config.yaml
num_hidden_layers: 15
hidden_size: 96
num_attention_heads: 3
num_key_value_heads: 1
head_dim: 32
intermediate_size: 256
vocab_size: 1467
hidden_act: "swiglu"
norm: "rmsnorm"
norm_place: "pre"
norm_eps: 1e-05
positions: "rope"
rope_theta: 10000.0
rope_fraction: 1.0
qk_norm: true
attn_scale: 0.177
bias: "none"
tie_word_embeddings: false
parallel_block: false
init: "normal"
init_std_qkv: 0.056
init_std_o: 0.0
init_std_up: 0.056
init_std_down: 0.0
optimizer: "laprop"
learning_rate: 0.00297
beta1: 0.9
beta2: 0.98
weight_decay: 0.084
lr_head: 0.0077
warmup_steps: 515
schedule: "wsd"
decay_fraction: 0.559
decay_shape: "exp"
final_lr_fraction: 0.02
batch_tokens: 16384
max_seq_len: 256
doc_mask: true
train_tokens: 106500000
max_steps: 6501
dataset: "wikipedia_en"
Each number is 500 + 25 x the weight over its row's rms, rounded and kept within 0 to 999. Layers, rows and columns count from 0. Numbers have three digits each. The size before them is the row's rms in percent of the matrix's.

# q: layer 11 attention query, 96x96, rms 0.113, rows 16-31,48-63,80-95, columns 0-95
# k: layer 11 attention key, 32x96, rms 0.102, rows 16-31, columns 0-95
# v: layer 11 attention value, 32x96, rms 0.104, rows 0-18, columns 0-95
# o: layer 11 attention output (transposed), 96x96, rms 0.103, rows 0-18,32-49,64-81, columns 0-95
q16 092:490517472520531487518527492525538469456517509510522442452501478506473495490533505481508477467509494503474533509541475484523497487509505477524463501521493535486527522529512479487499523513503527484528516450528452511488527527481516470512444519521483487473475487478530527462485479498560461521
q48 095:492513482559499499535501490504505498466527488494475453491491489483462470545504480500507528484444473501465537541502470472497500488495471473515476468497476515480508525508534475490466491512491521490503470526490461499493481535484526448527463481530485557522461506482526527471494470476530499540
q80 094:484508489573493481509522499526501474443516512508481514491510487491493489535519474503507503488513506513493519488492491470547513519522485470502491484493449538498526540489494486509465497488454496495469507508506436471514468500472530483543471512560500520459446503470502491476504456499557505507
k16 107:505489483506498508509498479496478523455499522446504470517519458480468495529518470473490463482474462495480574505454502487501479483508480532521527508524474501481495548542521471505499499512513524495489497502502476539479476493483521487513441475454517513493521493463481486508440523493549533510
q17 118:459516521496551508490496481509506522508489479569504531496509502473494544508481523498460491509525486490512452520456506514542486481498473512543512481507536518517502486531492469486513525499465515472502490513419490525495505488500463490511494463538454491489471509566494512526467502512514485470
q49 118:482542555503511497474502497546513512515507505553492559494513457496525527510508516523474517509544507465536483509489519519495503465527469507523482490460514477513495450508528506476506564478496485474522482476472497479505522507471471488498507475505436496499509501553451480513507491507506457490
q81 104:473550567498489491499478484530493481482487536532511537492483470475526516504497493514508502523520508467519512517512512540520510471525500502510468473459500486539508502510516498460487515446469526478459487461455494502450519477520466525530508468515488508470505467528477445528486493478498465522
k17 096:514499496481500518502497438523473497465534496537471495512530479491487518549504505498473517491545497501467489527450512500538465517473458458527494528502478498455506517519496468460505511489506518444476488510473495509452498514472452493523450509488521507514456529500486517481471509542521500474
q18 075:471482488498476492449495455515499500542511483530529463488485480560488464523525495487560457472496533465503484513529455509461521499517495505480505500501511489499520520542459491467529502537517545456536495493525468484514528492492513522488495515513538460478503491504495496475503501488478467548
q50 098:465522497487482492439507508524518528521492479514473545520469477521516502478556492506548477492500514460504479547556498531438482511472489505501485487500491503520494505491482515490542487549507518478497527506493502475472501460484504497434501521496554457512488528511468518528525506494492499529
q82 088:505497508470482495441498508508504495541489487514472550517462505485501544498526490510541484477529502488496480519541485518435511530475457515495502484497475530503513496474509515529509501541480513475495539469491474480519527462507512467435531507489536438501457527488483531513512515494517490530
k18 135:495519477502496506448508464516488515531456462526476538531498492514547515424530492503498468521502484490521500509516515507435494490480497501500483525491497494513509469481498507503500489533511479454466482455556513472489524463501493471481514505472527463550494501495470536513492467520497517459
q19 095:449495457550465516524462463489502526470522496536467501476498484486494504468509505437476478500464510515498481491476508478476479513490524482453525499494496481533485498491499500489548498480504505453514532527488479521492500496534471480525482487451502509520513490511481545469478541525514513570
q51 081:512503490524491488508512447515502494485479493527480480518459509532492455539438478506504542495511492504492496539487519504501499514568537491472523484496486480524505492567511491462500528522519484528569510515462497491475451477501472519520505477506450529499506522497469499483507517470497528528
q83 101:534490540499487477520511442490477489504477521514512487482475502494490492511493467501481561520533478514460479491505552495497490575483521455454502477481507500534513500531537505475534506493507509484495493506471486499513503449488471544553508489522471522504467485488469485479483531477479549489
k19 091:514526475511506504496472475504448494515502443524439502531450503501515501463493546543477500473461481485498464560485520510463468528521493498517503483476510511539503480497514488499485480515487475487475512490481481501478497457519490508509520489477541442536493496486470465509511537492484510552
q20 122:504506510464536530491509479515522498499505507526472520487486471493489534501475473499481489482523455489523447499472508498488532508461473492517519480512510542457479471504487464486502511525455550420455494521474490459510505471493491492522494447522503487530469499516510530487501465451537493487
q52 137:499522550497520499484511437544489517510522491550505506471495481483500512503516492517456512482521509509516462543508531508513498490481448493531519475501501535506485496515522450499500527518491517424474448519452460515505495483489449484523498488496490490512494509524460471475476483521544510512
q84 103:514509509470535504501525458548503494509506482516502520502460452530471507494483476474466501508533508526499471537499507496506517512508443523480504482522521483531527512532498449483493548514498508459451516521490494542484525486497484527538469458519491473480485479497453472461535467505538520520
k20 113:478519556505485512500497467526471522498454474556482495527533476489512490499495474518485526499512463501507468527488517490504480497505487514496494484480512519484453496477497495473524542469536502410494470539464487501476522490501472497534486511507480485539444507508442513500512508505543528502
q21 072:468459505435504538494464500513487519450541537466479506476517514442524493506539513508501511534456500506518529499447485469508488525507504482522502476502466500448498538517501504475456475481504521485472476499510506479468515507475503494541470516514519496459547505496484476499471528525505514520
q53 099:517436454462513510477490489491538536459514504480474487502507481461495508514509488537500482538519526520501568503456460471515481500490511496532500493527470542458488559524484481529469473498519508509453503511503519485483477495488515504527478527506537489472505511480493516470461496490549502508
q85 086:510440449464485506490492461484532542464511509474473467474513485437488499524519499520487488536484516494478537503475463461502478490485516490542517485550488504462486549539504492525477464489507539488465483506506509505457487484496490493522469542483501530512504494482490521464464517509523496513
k21 138:507475498477484517502514470493535526481515507485513495481518494483523502541504447463477494514501533501506566518487450471504505538504535519539523504552499534478485541504480493512479498514481503481443520497503511558510472499441520493543501499513522499522491512499489533484455468476539515535
q22 092:484481496519481490549515522490529507519516485534486470488540517479447509521515510513554526464469469504464504489522482505481507477523501456523516509495487451510482505549486498470498547471535502536579498537494485506515508531504494492509494450493505539479532476534501507493487487457480511490
q54 105:471495501525492485452496496479496549507514502534508494490516477468502508483512543503519487502467493508517530522485495517524465502512490510513513546509539454545495514553522487499479520471510447481554504508462458492473488526502492495507486468517503576505517499533458501538476467509496531462
q86 090:500481505500481469431509475468478473501497509549504504486457488444522514487490541496551528468507490498507507523457489537494441546498463486521508517464501468521515518535539499476490465485493504477516496489443496496493524514516522484504538465498485514492527495503492484552486507491513541478
k22 116:502484506509524488513511505518521488518507472531517515521543477465529580526480523522483526523528501505511512525485484533491484500509485505527517549504503440508491489520502480502487551446522503547507507560471510490466481514482493461521477507513476529556490498539484523477481527471497473492
q23 089:572498532503476519502536493479515541542467485491527476557473488501506494503475454528510515502522536508514495520488450482499474487554510505509477520491473484523511502492471477536493519516525509540542531453495533552497463486513503486486514495517523494461505493480497508528531479488480486454
q55 106:547487477534522508530471476508545511509492488473500470504493518544509475531466484474519479542474519504481535503514516479474525480492534515451510504473505515452500497460494523519489482511490502517487513511554516550528519479483476564476502535537485470495472472463516531472508476528489482523
q87 121:518475559531512509515531520569504514512519503515459485474488482512498477538503518484485513511452511506503499479490515472499482462509498524504514480502472501516522455548459504502463503509516491519508457488455517520519501545506509463498525497499513469564522523535441521491478482533525527515
k23 093:550491491474495490474539513480527487557553533481494516488457524515470477555476519506475497464488508499506507507526481471496524508483496507476534472477507463524519486501452529482526470536489490531511462531489529507526505507460507495536500471512492510505453494499519541492549461472515496468
q24 078:514541533487496553527527519539462474498451468492471515515496520513526505479501544515509489498518511486529499526479480458496497470474505496538531552477493506506532488513482477538476480514494523526472537530501525548463503450492484515495496509545494491473517500531481476516530462459532478502
q56 099:489536501473524514500495519543512496459435475501503528478526507457535506532515514512516496497561510481471470512501500523478521485494499505547510510516451494474529534490491485473474472510465548492482537526534498508481494474484504530507498447502484504515484496482512489520495461453552489454
q88 095:492549551478500539500501480569536530497472464493496473487533504461542491494504499527503523487542492480464472502524503536486476487529522508536503537538467489471515525512510509510504512503472529485488515512515486490488468532507507522476513463501514513478513504526501470559498458461544476473
k24 116:498513456458465484493469526501536496444478473495500511477458534483534546513507489519505486445515547542463498513535447513485529497468485482522523468511489508521496530503523499508463478502457523482501482504542507510506504500487504516502492497479475478471484539537535529492475479480532498457
q25 103:486525522482537530497490500468519504481501501517471523449514521488501523544526491488483479505548452513496451462515525498519533485504458516529508462508470542469516502466521498471557498488443514451485504477500511519527496509524498534488488541499495466493445482515520502505521478526527522484
q57 114:510532536493504543519509519540515544478496513516479518443546492521518486525487486499477480496535492511492482515538538474509498488517502511528533452514488510478479483505513450496518517505520530477509453485471515525548511515501451506482510522516456490488465500557463455492496496549514523492
q89 112:498526544479525519491488506482482493484446500489513539447495523474511527560507485506475474469550483508462475518498476466530538526491475517507510488480512520486485481469564483498517465493477529482466496507508511512518523452530486533521524521517511476476437494510524488506456517493495517499
k25 113:526487518472512508515496494540486535508502484506463483441486505504500491516503502513509509498535497519497531496528527472523489513538492488476452492477497501492494523483523422518494473476443527423459493502489492501537502501519445483491509504472464496514469525507444489527456486514499524515
q26 085:511570500524498514497501527513516528539515486478530508502521490531491491537517488468512573503526492497526501494500487493527511487526510486516482485510522502470491503533490483460488499496510471529498508498483528522450560438473448511516490501510504495499554525484502515487502463505426505534
q58 090:511538515510524514477510498491534523491526506492521502505514525520531534528528484504513514504493544530515529504574514501515505489468490506526451485529525526445457495543469484489498516503493496544494490543451541518488546540499447510483510489485508501522521499522481499520475456478472522524
q90 102:490525520498506518510495505492548518512538518523551469528524519508501501529503473485545541500456534509537515464538511493468505487533498512536471505531466491478483510508480504474509530528496469512520471529481492542474487567504478488481539487468507493509524514550493488514503467506445493538
k26 112:520502522488508507491534504488497533508530478495481534460558497500501473531543495521477506509518563514534520482541513474504458485484504490480506493482513529523522433480493504500555507553487501541559463522450536512503501518491476543493522480508523493472526495497502521485497477510499520500
q27 111:433513505510516533477495527511508491510557505554484505497495468490476481497538515475515520488482494513514481499481534507534524462500462492533499502506531482516524523540522472414533484525485506471527465499486486455507539538511477498485481469521493540475497491528501479509466508494488476523
q59 089:522491511487522497515539517478457455522515461494545495511501504516517469507512482528497497445516489527476481500509518477532477477485503525515480481474481467508501516508512515458549514488485526553554529510495513466518498492536485468491480434541506537455481517515546478510526490495498469516
q91 093:502490544507543476497489499545448481546528478556484512498508486530521485493455479510536509485505480529448484535480532488524489529494477494535472519506523492520521495506547492464515528485510500510502475528476479518536519478494475470541472471501486498496460548525495501506534524497483452513
k27 123:511470539499502509498508490519457475487506506529469475510507469469508508493515515527481512498503526523503487541498549506499479494537447468500460491448529509514507498480539454551521521509521509443518490474473505495442489482572477522522505482463501509479501503513470478520513519547500522507
q28 079:485444506474482533480519477471479476451475498550505521497483524484534544499507511473508502486513550498565465476507514532487498468496471524501467496467497504482490506501530460509524469485509537514521537486455491488489519508488490528523504474542497484539527445489520506493492468475540478493
q60 101:457470481472524542483505460482460494465504514527494509558527508478483507497519523519500538497517507481537482505448506541485440512545524500518486479470498509503477480508487506495496506508575487532501512532459507515496496516495492517509502468538514525545562514495508469478476515490507477491
q92 095:469500492482503522522462471491456518485473486506509513561490525446495524487517531535428529517508488508523484505476492511512429542500515462509471485475480516501492459510492499518482486520533492524477496520463489494504526498479497520508480451545527506519544505473526476492484487455495488485
k28 123:493504509485537490511459490521485488451507527539545499523492500458504541488501486526446502490489501524522467499495489499522447472527502535540484503495509522510493532499506556495467484478522467514479534468453530525490515528481500516505499531552482510511541503503523444544487483480494485533
q29 093:544521504452513477510538471479544487485496544517510477549474468507532534523480476496533508462504511506476497513474513492481499515515456450480464508494502532492516513474507497461515556548533505505522498492490486457510510536483466502505484476527519478485468474440526480492476500511532488501
q61 102:517522493498499466520544522508509455483562444498488469505475463487505521506522501522530510485510532517503545501482482537507484526515492489536494511467501532536532462545499501511499521535521466526557508518486511479519461511499449534496491478531529510472496518501492475454494531497475486533
q93 091:494509464511497480530555498516502500508523477503455439537525442501486521496510518509517482477470522522511530540530508534523468451487494489541517499470475537506524483524541512511485533526507490534546505525495530540502497512483470519486493451509514502489519545491474483449503514493507495520
k29 104:538513495489558490519537466495499504486527464488524534500459459530516450469501483492432498480504521502493487517477525501478498517519473512513510514471479488492524511533458500488510533511526482505528508493478488531462530505469524519529491474547523518480517463481513464451541519487529526527
q30 083:530538498488517506418494526518528537513507542513495523487507476487509505457494510490485548521516488464494505534494522491484523509483504526481490498501451466476488476462511519461455508482464511489487460472497542468469537463495499540533513466500493471485487479523454500512534508530497511478
q62 097:549493504510507488462519502505550491519460524525486459524488466488501541481470507532487518499501480450505472519464487517483519468487501520473465498461489441477498487484457545494499501495489500502522482512494531470483518467526513562489486495524521482501489483514469555513526526479503519442
q94 095:513495496507488507486520497510539479520454528539495472507498483499489509485518556520504532520474502430484485524490520530494527464500478521472513509482526414498491480518498525501496511488492506474548462531522513488499512491510530536511521517536483494526474453509452554480519537508489504477
k30 104:468526480531482472477501498499521473494491456516499513533479495511482509517493535490548475504492486486488463530518492536461522521516535513491486499515470500543492525528505557482518497511493473478523495571447519442512515473523498473506523488518438508501543511512491542511535485479483491480
q31 079:498438455542492449502485455493514500438482504480505458489521493512499471491504480499512499484488532518480533519531494525499484481508560482499493486506543481500508523488497471506513481519457527519456510515493561505456460496526537481497487457500529533476485475470505463518495497475503502515
q63 089:523461504506476482485498458466529520502496499536512502451510495493449487497531489499482504488486525557459534530516455495505479447486481519484519529490512451457471532499481493466513531468485503555493511494468530524492497489454451544516473486514483485480481498500491516513499474482471509475
q95 093:553448455478471501472528492476553516511508502511472473468479508462481483546503505520516455477507523514506485509508501494485498511534499512448538510482498494458466485497446482471526491434506504539525494505500514515526472513464516505526503512522454508493500520466504515539526478465480493497
k31 120:493509505496513498556534535449511483500542525467478513471476501449497499525521470515523481458541551493488541497528498501519496529527491525465536481501451497508512541512516490467509450506520455553523509508493523522487459487485525484488514494499492486472480508510502532498537460508471487491
v0 092:465478471472477498487510553509492467517470460496529506528545471571493509469519495490458482457498542491473497463535495483502487505511489528492499482485476489547505502482482468481489488493540520502467465516514499455511494519491490486502459474538461521508524507455489498515526485555528489502
o0 091:510475571505482553505517478453469493470472492441482513480488494510497513520526490484514498537522504477484507467476481543472536505496501535500502509532550526503535486484492481500491513521471507555478508459521493540477487495489470521513483486466535498464490488516508521485484506543555528505
o32 102:499486529509481481498461460480434521474509549460499488473512499504505536512532519493516481506528471506530512467451526543497542493473478540502464515460500529464505503540486472457517525508506516519466508476536492512537492447503506496540495497482518519495470471452504531500499511489501485502
o64 102:474505521515487549519537471517518478465481514462452496476490525501508508489493516491520493537507482475505512508485534546505506460505510494479497533491534517473497521528458510463465469532472504530485486484534462562507489463485486509542479467455546504475483494497477518500480500566504485513
v1 105:499471486497518479544532500521516484476515544508561538518531512516470493477499548502562529531463500515475475511506477503512460504438507513475495465512487496519528508485461489501512474481495478504481500458484508501474507500468492479499507466473453524517480443540503476477547500491513502517
o1 089:532535526514500455490446506514533468481488487514455518481530510453527499471447485519471492491513496501514519483479493508471469490493491535480493517569504537502489497508489503465492514558486452479502515514488499502508499502453512503512476460478469528523512508523506504450491549471533482472
o33 114:532468485539484521471481570510539506522480497458477462427475536492534501532502528507493495476542522555469505525504503467488515556503517519485502505476528510490515486519502505454520476532527510464516502537484497504532500499512479508543525484493507500464512507478462499492483500492524493500
o65 098:499531465469458504485511512501514512521482484479461451458493535532515493498526488509476486474517523542507487485519480486471492534481501542494510506543532510497509507490521478496451542559530467477549486503461468558549524497513512475540521491500509512513481484512451500495484506472504514497
v2 094:485506493535496488478505491499517514475467494476485450519468444483472518529464520510468500505514495498427499511554506521499485487489527491542463469518536466476557481489486522455515525491519509509478485456520520538532547526485498509478470457484495523507494460530489491504494497482502510480
o2 079:489511471489496497511503495483513477524515501454532484544518530488485467487506513497488495508469473493485558476500486506530487533501457516507483501487498456488521462469491520481486525494501491586500531558511515493502471519542479509449456466487540509504493482506492538461537496463464498497
o34 107:538555509495501513475477519496507538509494537507492548491477490516489497481502511479526501490524501489502509482510549484459509531453441492470504526515497485468512507505498487542487482531494465554524483436441474462540485512488476494495517536476500495517515510460525485497536468503525491472
o66 100:500520518516473522472493505501536549502531488504509545495468485529493509478538492496502489484478521518505511449546522486480515522490454550497497571565505484455497487495542479505488526513517507534506518451473482460522480512530481529488493515452465511494509523482522517501519497490528487476
v3 099:497492448501528539511500526509467497483516448492470473485512494474453503512555524488465521514484531534482467465489502441515456561531502504490474505504516496488515481509494503507498478487465477488494523518523500486549453531488496485436512445465514494504482503501499518475499528505480509496
o3 085:494514509446497491516530506533453514506528492493514528503497493513555503450502440545522493485509493485455460516462516489511475514494491468547476520531488482539505481464463484469527507536485493463496541502526455511519494488481529462506497540498500505510485522482544522494476464502477501487
o35 108:519535505490472473506431479499478517529483511495514518495523507506532500496486471551514476496536450465503459526475511542498488513522488492489499499493532501474545522447492518495455490499540503495481513469450487442523524487495520493520510522539498501540520520477502503532521455514531534500
o67 094:510544482489491496533477490499470510517509467503489494502474509522532460467481484546543527496465469464493483570494520540495447500513502499505522488537482490490487527470462512483461519491521476476504502452467463501519546505507492493481515505556516520522532526480519485518490488546475516526
v4 099:471533508503524544491500486508497524445474494529558480487489485510461502466435459467472510542527493474459508472518538502523486520550479518489529520484534486471481519456497482515482492519508504506479521516512490539511525467493513500467521533470485516506517521503504515514537480477515515450
o4 097:483536478476483500504490510442491491507511487496490468528463492487473471498491512497537513460521547548529494493556499505516507472513482463491506500454526518516501510517481562489463492492490479517499468441430496536492514486535482500463498494486497478528534486485536481503510508507542525527
o36 102:465495482489480489481464467519509548547514458511522534473479517527460494472515487493537483499506488457545484479475511527481493493461500535501499513503461530523501495508524487481480524526486451502480518485519512521488527539417496519528490493482465510500510455519488546475502454490508505505
o68 092:527501493510516484491483586485496534535491447481502509497514498503487508497486492485491501538537502485529498493470528478486519514503492470456504477479465534481512457508515526514484467531544447494468531454507486498524480518434502501524484472459469487496536485515533513480465504514498473513
v5 098:509516505481469541523515496461524572503462499500493500487488472508511495492517524490482513501482460574478484491463491523491504465493499482493533463501484492486482513467455509515505522465519497501486459490485494526484517517531497522517520520465474490507463510516510503448433485526484436518
o5 078:466500482472536503524503488504479499446532472484527473501529524500497463537483507452451487502456497529497502462572482491505517519496491508508468486518513521496522457514488517481482472491492452489525519437494490483491498486498491527493517480470507479525549507559492502519539519544499508493
o37 126:486493498520486502489519514557517520538495535528488516523503536476538499508553513508474511523508555478496448470542506485526467514525507489480488527486532475526516478514544533503479521497469492501545482514496533531513486455493517467488550514532510498513524498495565482525506536499480490482
o69 100:519468513498529476499473503527497532501479520501460512510538530491506551537533471502489485496524518494500459434512463457493467508505477523497496489481539491496533458483513522506517550490504511491516486475516527521498519465512494460483547490528486491499525520487574487549536496505485478476
v6 094:465493500474454536478491505497468505451472536523486503503459501529469469519536515514511528492524506482510490545518509498512499516529491529487499518549511483512471521527466486517491468503490474505506485523518474503455532544505553509459502421566480466511490511503480498520481519487496517494
o6 085:500475470491513497500497511493499501537465454487481512498503479464499513488438486479521501480475512551471544468503501477511458493540520464470487507448506511506513464499498466480455546494486494562480490513516471519499507537549522519502501508491505541510473499449508515538505505469514495547
o38 109:517540511479489468513430505506483494543444459463513483528538482529504525533491483495443522492512485510513553478505471522482498477504485478517469482462516503484510477490495506491512504514473480530472506474489516495480519497492515535474477527471506479491457533451461495557504528508515496525
o70 086:507531501521482510518505508488501469567511493475442485504520527498530498487472516497492511522482499508524547478496507507523466511523520502491457490491514469503532496480506487481485555477492484519507493503576509551480495492472556536523457557469491473524486540491503500526514502523522502538
v7 098:504553516506483498495497528494514494508534540532500464485488500510519502521495506492521509533482505449525479500526502540512498532546475494515526491503484487538551462529457490570513501538493511502504472497511512493488497456515505554522507476471525526525528583493507506464492494489508505533
o7 079:484506443507464484456551475543497535492482494550504496479491437494503495476477443489512522515488488454460515492534519493506460436506518485492515478494529487507483513504538496488506505453508486518487511539514509532528557496516503464506505493526485484487520499489482458491522529514478492489
o39 116:475467484481492497516478521485485515498479443514478501534530493484519491544520470470492488514498516486479502508458472469502510483480504492488535546535498482507469543453549436508516492480477531518480487481487503469476524511459529507519473506460517486477482540500456470529524516549522473499
o71 094:492504496517530472486517485477491493514518447535488500525562539456495488489480453482491519507525520459455494489518485482522531508493519487533516504535498499500501515526531501502509495505478519525525515534526501531521511543447526494540525513499497457487525465542471434493524501545501510471
v8 103:480499491508503499483461490539530533524534533487473502431525479507470521489431502552510437511512505476490497510515484556500540521477502483483517514532481474518513510542485514505534519483516470495535516497509486522463526520521507505481463518496543555501490514501501499498507486490543492518
o8 089:456465495503483466524501496509488508481504498496531490459511474547468512512519472509525483503558481517544465476489488534521478498533472502493485513478492495503486537492524561506513491476504538568472503525502538497494526494501470496497508512519508503543465463479520465510505482425488470516
o40 114:492541476507506551486508503511498491515496469524531533519520475496484497472517500495467532530510515551512482504489493481451473545462527491507488539497488492475451469505538485497511462541504557490541505522497491442476512488511512548536516518463491449486491498505454492487507520484496468506
o72 096:491471496523505534477512484485500483488478497537501482496538499515468466490543492464497502504523501517513465513530523492467467533467497510518509508479481498479441510530524496509524503544508537493526501492487467513489498498455498535530526554476478443527453495498436460493524507478484453479
v9 102:504494446476527494476519499522527512494481495489510459476502476491496456523485452507489534437473527487518480482491522488509542503503440431486485500501511484524457524527540489450502473507536478500510527511489544476501522508484511476465534533506501480470486467469494496507507482490523535498
o9 083:498504488489521495489526529479522507482502501521525485517530512493519496504495562493487436555552479476523469481492476477491494514466488523514534495501494526486515503514467508534491499547484516540481461500463504518480523489473492528479510510465501526472503516484526428510514543438523534513
o41 110:527535524524477490465487484488437460487495505507539533516473511540501479495499508526509526510490475503524482499514495522456440468473512511509493481493464488473520496518469487486552482527483468572455494489528450514476477513483519508502484460493500489498486479454491514511456480501498525529
o73 112:505507527548480475505484518521485454481482524489534494519461492522513511501473518540471488520527476483512472522524508525479443467462492524471519456467463486475496489525454517520535472506512499544469511494486449502518468465496514520455481474491474517491480501512479473517477484500526541539
v10 108:507477469569520534530481499505492440497514481505481482486487492482534468489517495545517519458479520491505492492560524501525499470514519473536538520517514535491523479474501543530506495478499500497517502507511497513528537514503472473495439547459507476510472524492486490547547508479521484494
o10 095:484489486510520476526490559482550572526458484515532494542479499497504531503524479504526510490536496513483493495515513516508499525519479497507438521496448460446503474511508496482543551478519528515513535509505545481503487498517520498497487522503509504495479493499491546488487517448469513468
o42 117:470515460482505500515507507510447538446482488510494549522513502492434467502468485476518479503517501496499524497489487508466527551516482507490457505497466532496517512501524465499461475509553529498497455469497521456514482489497460514522508509500529524540523489485485513498466476534530547504
o74 100:453495474515516502517469501475520506449479505497471513519513497483471481502475513505465487510466510499489532496521502499485492495502500507510487519493432503465491511505480463492497460529594513468517452454491508466539482491484467548474492528501501497543527495523483469474446501509505486504
v11 098:490513497468507527508454510490506534510474515520531501481539510529508507482513539570504482452511512477506507558509497568582501510458494457495527523486525475464495486506498490519490506474517477493495481538548485546481484469499482503488519488489518528499516503494520469491476495482504476490
o11 101:499497522528517475528525525523499569487534449496499462522501442513486502453488486478491540479512497512492444509524491458524512493474439484453455476460487500498499522496504505509512491511501471485493522488500518489532511476502501506467499539498494502536494479524550534506500484488546538503
o43 091:497449508491551529490517484492486505537520469476486499500511489520512546527514486475478544583493506493471469509518484481521488530481495514452522516481480495501505442498505487516495545529517506423504496488507527491490493495491548517487475468483490483500490480529507500480552539516488482480
o75 105:508454494527511532483491486477525475547499504461452467498552524497446522507504480470488509526459498478492502528513523471534449482456487508478504532479494490497486500521471490525528504555521497474499485505517484543516486509483548515528524519482504471511483476521508479480549506557479491493
v12 104:510477502497537486498518526517447454538501467487481515506500470490488517500552488497496447486492458545503527475539522491525545456493491516467475503509487512470514539519484509530540476525527498504488505457488442485521494477513492500522463445533486493506529540502483493476492490464530496503
o12 088:528482515510487517498460475522499506519472498445503532524483501508509517500446484532533511535505509498527517500492502551502465528478524523513490536498522527548526553473492479507534517456478532527475495465506520553494505497523479531524533484472538454509506507488463481498542523491526475523
o44 117:529509471512496524557494466518478529459520557488510484531476502513511501478514463489558496448499540524523515507468506497490497525515518508513489493479497549513519541527454513454505551493501509511465501505509510485513477470526471530498524526495491484502492500527480503531509525465570499521
o76 102:524533470516507527527544455508506521470504531474495502551492504503504462472489487469536480493500529503497498506479511480524539525505520484526508504480504533523492541527459513467543516513511520499500438494511518535458445487513484508530522513493519448494497535510491473554503499497553474509
v13 100:464440531491453458460492507496468495520492529508510518534508506481521519507478465525493515511462483507511531519495481465526487469507509519491467492490535494531484546521491477509536503485476533498469484495522500481476553509511496535484471558494507471441531443516506488494520483510507461490
o13 085:551493535486501521475476506525523483478466473475470505481520488481474491514429532525479489463526535509522484472524469525462526503508493525496520474475497486490522506530514495511469550499512484456519486444465497503489511515526473526526513456505497501499509503530422510504520507514544496495
o45 110:482522527486516550515503483494488461459513476467490516514493457486479501470511504522505520507502518559495532470533508530500490494484519503461507500498486502531486491504482489504556473510473480449536478531492480523504485484545447475508449481546489521433467514497553504476508496485490504503
o77 096:502523539449493556531486457542504475465518526471487528502481507511445496534493473495472528500529523535510537469496497524505501529529482490502493511463520495522535479516524522516512507520479503453515498551461509508506485509537464496554463488491489527453476532490501535513513498501506505480
v14 098:472490525508522466490484509526486479513483522519498532488494498553568466464512495503516488449524486516484469500506516546531522524484479505491483451517500475530534500516497531500518480511479457502473533564508512496526499494524565522491504491495486502476498522505514529478487501572526526491
o14 084:477517502499503518511487505456473522458494524494448525484543502471495501508517493502524492532511531510535500504501448515518490527534523491515465493491503492513503515507490504524504500523503504588464498580528500494484507515494486519512530575514503543501505450507536522516515491502515541493
o46 106:457462486464465490489501515471485535495546496419495527435516507489456474526509515509446483513507503543479529476512490484497483499493506480514500514500533507492488476536499475489524505519473510487485488491525444506458476479483519441519490510485484490486496471504503457510490478523493517543
o78 106:513523497472498488522496462469504545500472519461471489483530498514484500519444479499513491521482522532498502496506487461493468507494529511508520496459527511514496528529450487504511497513458494549474496527493444546449489490465501474515473515518506448453501502504472459496517478519519553533
v15 107:528542522509454538502530533464501468511506485520452543492513546501537515523535489513531508506467514504522515457504521500526496498493485552538511521524519499514488516530485482478522493477512505481487512506514448532503534524508498564451476500478505523506467534474511512527538492477522492534
o15 082:496491512476484520509522500530488483504498489492524524501499489487463501507476474511540507466536481574504496498567496482475476498494515445533519533501475498462498497499539518450474539536535489528489491497487498544489527516502468481515504485503517492491510500451424474505503537488478480468
o47 114:501467497469518474528512479440493480458496477492486462542544492474455477497434484499464517508512471487505517522519487499479484504498498499516487510469498492539500471466517523536450491480500493513532428486496514479496480479464512490479486520491548490515494503487536475485501506530526447523
o79 129:481487486493490530521523485483530486452516493510463473535503511460458496450475488472485513519539500533485519519501536533490492484504466482552503496498510499500502483514501508505462538523531474500539445475521521523532482513466492498497494507517550451496545493510497465500478535545480450485
v16 096:474495501499530523483501545493476523488485513465447496486459504478551525527493454522460460538466495497496472524498459492512480443477497473486483499460512459470470519477485495514497486439521478493508442482499485491481488517480497534522492491500502525538510475483505509497544527496472530512
o16 084:540469486547520558531466528482506526488505487507531483506577510515507505545463483467532493533509483491500468531520458475501515490474494503507499509480511509494485523487541506483505520523531502443485507471514553515492489515473483489507510521481491478500527549517493499477509476489567501475
o48 106:542503543492474523462506507519498492533481535491514501493510491511491513449536481548520503519484455483515520452535522538488515533516494500514473488537488484495526505489522541525535532529475532489509505510515484491512517454523436493507480463498509498491480512487548487524531482459453539516
o80 099:475451525498477499493510483517502474559510517502500460522532545466471471475485476511504510515445493474512525524499521487508530505519493492515500503532499528506527502498525537521486524543559538442515479545526523501530524493515489481519537508486494456510519537491528506500510496518540527457
v17 096:546511479519567499537540530527501482498457492484495502538512490487534493491527506510477470469478487517548477519496526517541519494524526502506496536525491492496521505473474530480504496483507466491515545516472493498467513532535495524493464526479464491531480524458523504463502489503458567509
o17 091:519520518506512522498494493556556454460507525503519534525499502531503562478524480503519489530523532502493500529466430523509460539486555496523512494535514524516485489480519517513551514494505522446512510465543514497511473493511485535514479496528523476480488492503524524494505500471510508493
o49 109:526469516484493470501478505516521529489478544442527512480478571525452483525494503490484467532478493501451521476506524492497528492513491482525459485506487496489534533538507502515534530502497514480504477489516469487475468468433481507497523494532502505547470526473493483490492442518501514509
o81 087:500524500506493440524479507508510528492463506494513516510520500502466468510504498500497479536470515506453542503491509481503503488491543478506491491538482476523476540523478498502539521504566524486489456470546503509476491489483474497476516515559496431493488505471477465500467454541533479519
v18 103:478501501468458463518516477493495482514504490480446504511466503527517511441507497506499481527530519478531479434477505533526465467502514477507494517499527541542517494542529500519458481501525557496499474514515475484538504470512498483516461470540449520500470535487513513521500524516514482499
o18 085:506491539497497557470526514408476512488498510495516504466486511508499539495520518493467540509459482504518505494461489559522517472548511517465500504519472488504501461521506510519471494481462472522470508514534498517468510498521500509539539515518537521467513507451534496507491503529505529506